Weights of a small transformer language model.
Size: 9 layers, width 96, 2 heads of 64 (1 for keys and values), MLP 192 SwiGLU, 1.05M parameters.
Architecture: LayerNorm before each block, learned positions, no biases in attention or MLP, untied embeddings, normalized queries and keys.
Each number is 500 + 25 x the weight over the matrix's rms, rounded and kept within 0 to 999. Layers, rows and columns count from 0. Numbers have three digits each.

# down: layer 4 MLP down (transposed), 192x96, rms 0.154, rows 47-56, columns 0-95
# gate: layer 4 MLP gate, 192x96, rms 0.121, rows 48-56, columns 0-95
# up: layer 4 MLP up, 192x96, rms 0.112, rows 48-56, columns 0-95
down47:525511507503465523467504509469488473497468529478475503490454501505469492517493481494468511495504490556494521514489535492460576494524522498545528539460479477513516495478465513506487492485505508495524479521475478483514508465488469499564490475541486484452514492561509536508520492476590505489
gate48:510493458541485542515547502428508475509513506500519509520577473488499506490526549472484508467447479487473493493511522546482492477508504473485467511499525505519467487488536515493518533479497508504490512533489521457525476494467530500531507457522469526494496487488507525475490556507495501511
up48:480535438508522535521487528456493502531515488489494507532501470509499470490503498505480522477496494469509469462502501455547488518527508483488533502515491433503542473527518501499511555557464516494497510491454510526544489469491527516550498449497502522452491522523511544513473499481520457509
down48:512501452538522519443503531541499452484495509511492542477522494514503487467500505501478491535516532541505517484499469475516483478528492489482490514492485527527506511504490485499449526540523460474477530511437499545454490581501491510512517508492500504473499511520459478512489449474526501483
gate49:497516545467479461496527482510537499513511502495480527518504523547477473532506488484504535515543454527485495525492503482488496500515491516480504515484534441464557482516499485485496439483443508510541514478484532486503509504543495478552483510486433512470459485487495506494534533513502558545
up49:492474522503548504509509468454465465535521510492531501517531493463518512497467468512472520525478471515529473500495538489517519459504528483520461491490491481520555477537505474507510499491522470516506478486495475536506495489466515513465526503501491482465498504542542457526485513470495500551
down49:490496528478476537503533480524501535465514476470491506530520502514484507467513553517488502500521477530507502527476512490481517514458496449501512500535450441503494523478513533484496512505533512510501515503470456519500475515484464518501509498516480500468510477500509507449524467510506504579
gate50:507488456497518518510524508508507520472530481482515489495482506448507476480502490507474531527527471481531512524500492502511496466463480515513543499529483482495490467536481488540497469509576507503489549522453454522516479517534447459543499487482497525485508507484481513515486496517477503494
up50:488528541487554466523492512459494524494480537510517502520465502503478534512507478521522506463542479523545473536506524478475501488491507515502525541502494485512497479476489475497460517485496527483470524497510491501519487482509496510510511514451543496533484481480506496465489475493528457454
down50:503495543490509501469436519489506508540493491486501519513450468561498499541522470475492483486507508529567496493512463473536536471477486504495468511547481489498482497497475487471510496482512506495509498507520507499517486506533502505514498525479476504547506502500502491507489455516485501534
gate51:491508498489508507472501529533505482511528467520503484526502464499521518525496543496513486449500513491500526462501520511535476490520493512474488538516563557496508448542493461535475473466504527503552529498525474500479504548516493469542456474517473469485457517478453474474528545513438459526
up51:530496527489513520493530491528466520468498532530535474499455522523512555426487514476428482492507518518506593451524514487466510533456497472543481485507505474511515520492536467528482512463482486515467519502495535539474472547483526512499492527468501503480533477485493474530504519475493490477
down51:460503492501505518490507521457492440524480498481500515533529437466529440531501480535579501461446510494508469462490504486557472510547478499469488503512489486458508519466513487477507494523507533497523517537556501516530505530521524501525501474460504493546473476508504521498500490502519540503
gate52:459525508481487537518508494496480492514490498437494537483488501525535481513482465537534519455449443485489465505508512495479482516549523509514487515479540487514537524489493518522491489519507482496480468518511507474490525542517489478518478478469464499525502552512486462492476504437523508481
up52:492499523529502505512543499542495496526501494525444458486525461463536478541470456524471464445468488527492500474501486470488503535527490526523520481531510505495455493522528487497515532536493477489497494467556500481526498531516522510493525524508532467498513508509510484464501525537460470498
down52:505474477500472544492517477516489499515481513480486513513493503505547456474498503416496521496547507500493489496457539469505563536500539512495489469508525465486505516487506474499526561496485470531456484551498505515493492468548482485463522539480493464492481507514505486502488491529502512499
gate53:495479546475486507477512485479474523481491432525502496505519487509471492572495530514524482471470429537527496513505480485509507510484494543500529518499513447498511508517513510531519517489514547513498522466513516474529542514470514483503533514485501470543514502505536535439519511502489489471
up53:529498467487533490525498488488479493496519522532512524512514505510486504533493469524480552490508523490530522502494486518526497517512507525511492456467486518495468554495498488500543513456512524495549498493510472453419465505517537489421516501474508553508452447503480476520466495486531491511
down53:514572488476459512493496537501495523504559493468482511513510515461489511478491480478498490520480531467490478500492527467472491485524535507508521524532504529499459481481495452504481454510486477541493506545507498493534560504514519516485527472501452501501455492492531471493534552537523445479
gate54:490476537515505509489515484504503523490469499502478505462493465477509491472516532489496497473466485464486514501502489562510480478528506492512487538491467506499497525499511486552533506526481457503475469468505524509510440531508477471564502523523483476535480509491518507477509493509490514483
up54:502578504523459494510471472509510485455501452531542494507493493475457494479482497515488511519499519509510507509487491462530553522511499508457536484526524529507497488516504498515473477491518521481490481515526476484449496517508480481515517510471478488503505527511534474524516483532525515484
down54:469497496521514495529475479510504507477518509471528489511500463505471519498518472525521520533507468519499539509471491487499528483512499520492508516504497478517496463467496451516448475504515527533520521538481535478466502495492518508524491525481475520410481478471487502517530534541477499512
gate55:476568439490446488483496516522479501479506520474477497537525484466490492480493502511489500486541517493506553495492474504508488503482494467496544474507510463484540528527514513514492550499477530513501495536503481507510536539490461493508485478486478499521498506544469495464512478499496506485
up55:507488490481486532511484467453508507478499465516474506518519506528566492515511550512503477527523499518491524485473506517463472500497524560513438508507542521504500470491483528482495494473450497550454491505540479506559463502522501482477491471525481490499522472463496525468531502519507533505
down55:493508459536487527463482491515532433451485522563504448485481508498535523505497509504468520506575496514516502494471508489494509488529509512471485529511452523507485479515533478501494484506461470456494500547492491530477548517473502538470514478510454527506514496533518482496542509479529485487
gate56:501523493482511468532557525488509487531526466507528531526531481485492453507535515518506490501487471456582519502469489548462478519462500464464512471481493491461540511500446511474478474474477502489536497512496473505489533490469528509507514493492525499486459497465531433473517531476560517496
up56:535490498511530511467507512522547563494484496507495490482512455446555542498549489472473458504484534519490509523492511498481495480478497509515534538499452514513468505496484534504540447513488522479490502524493461513466527465541530455487473489495486550538502503476481555517493532518489518516
down56:504518458529520518504522520503459487470521500495521485517495505555502502473521484549510492433513475463487516527530498462541458533487474509498550543503508525530475489492539495482473514511504480458545512495504469468527504550483517494519452502481505515478475480556486437500463498473495539480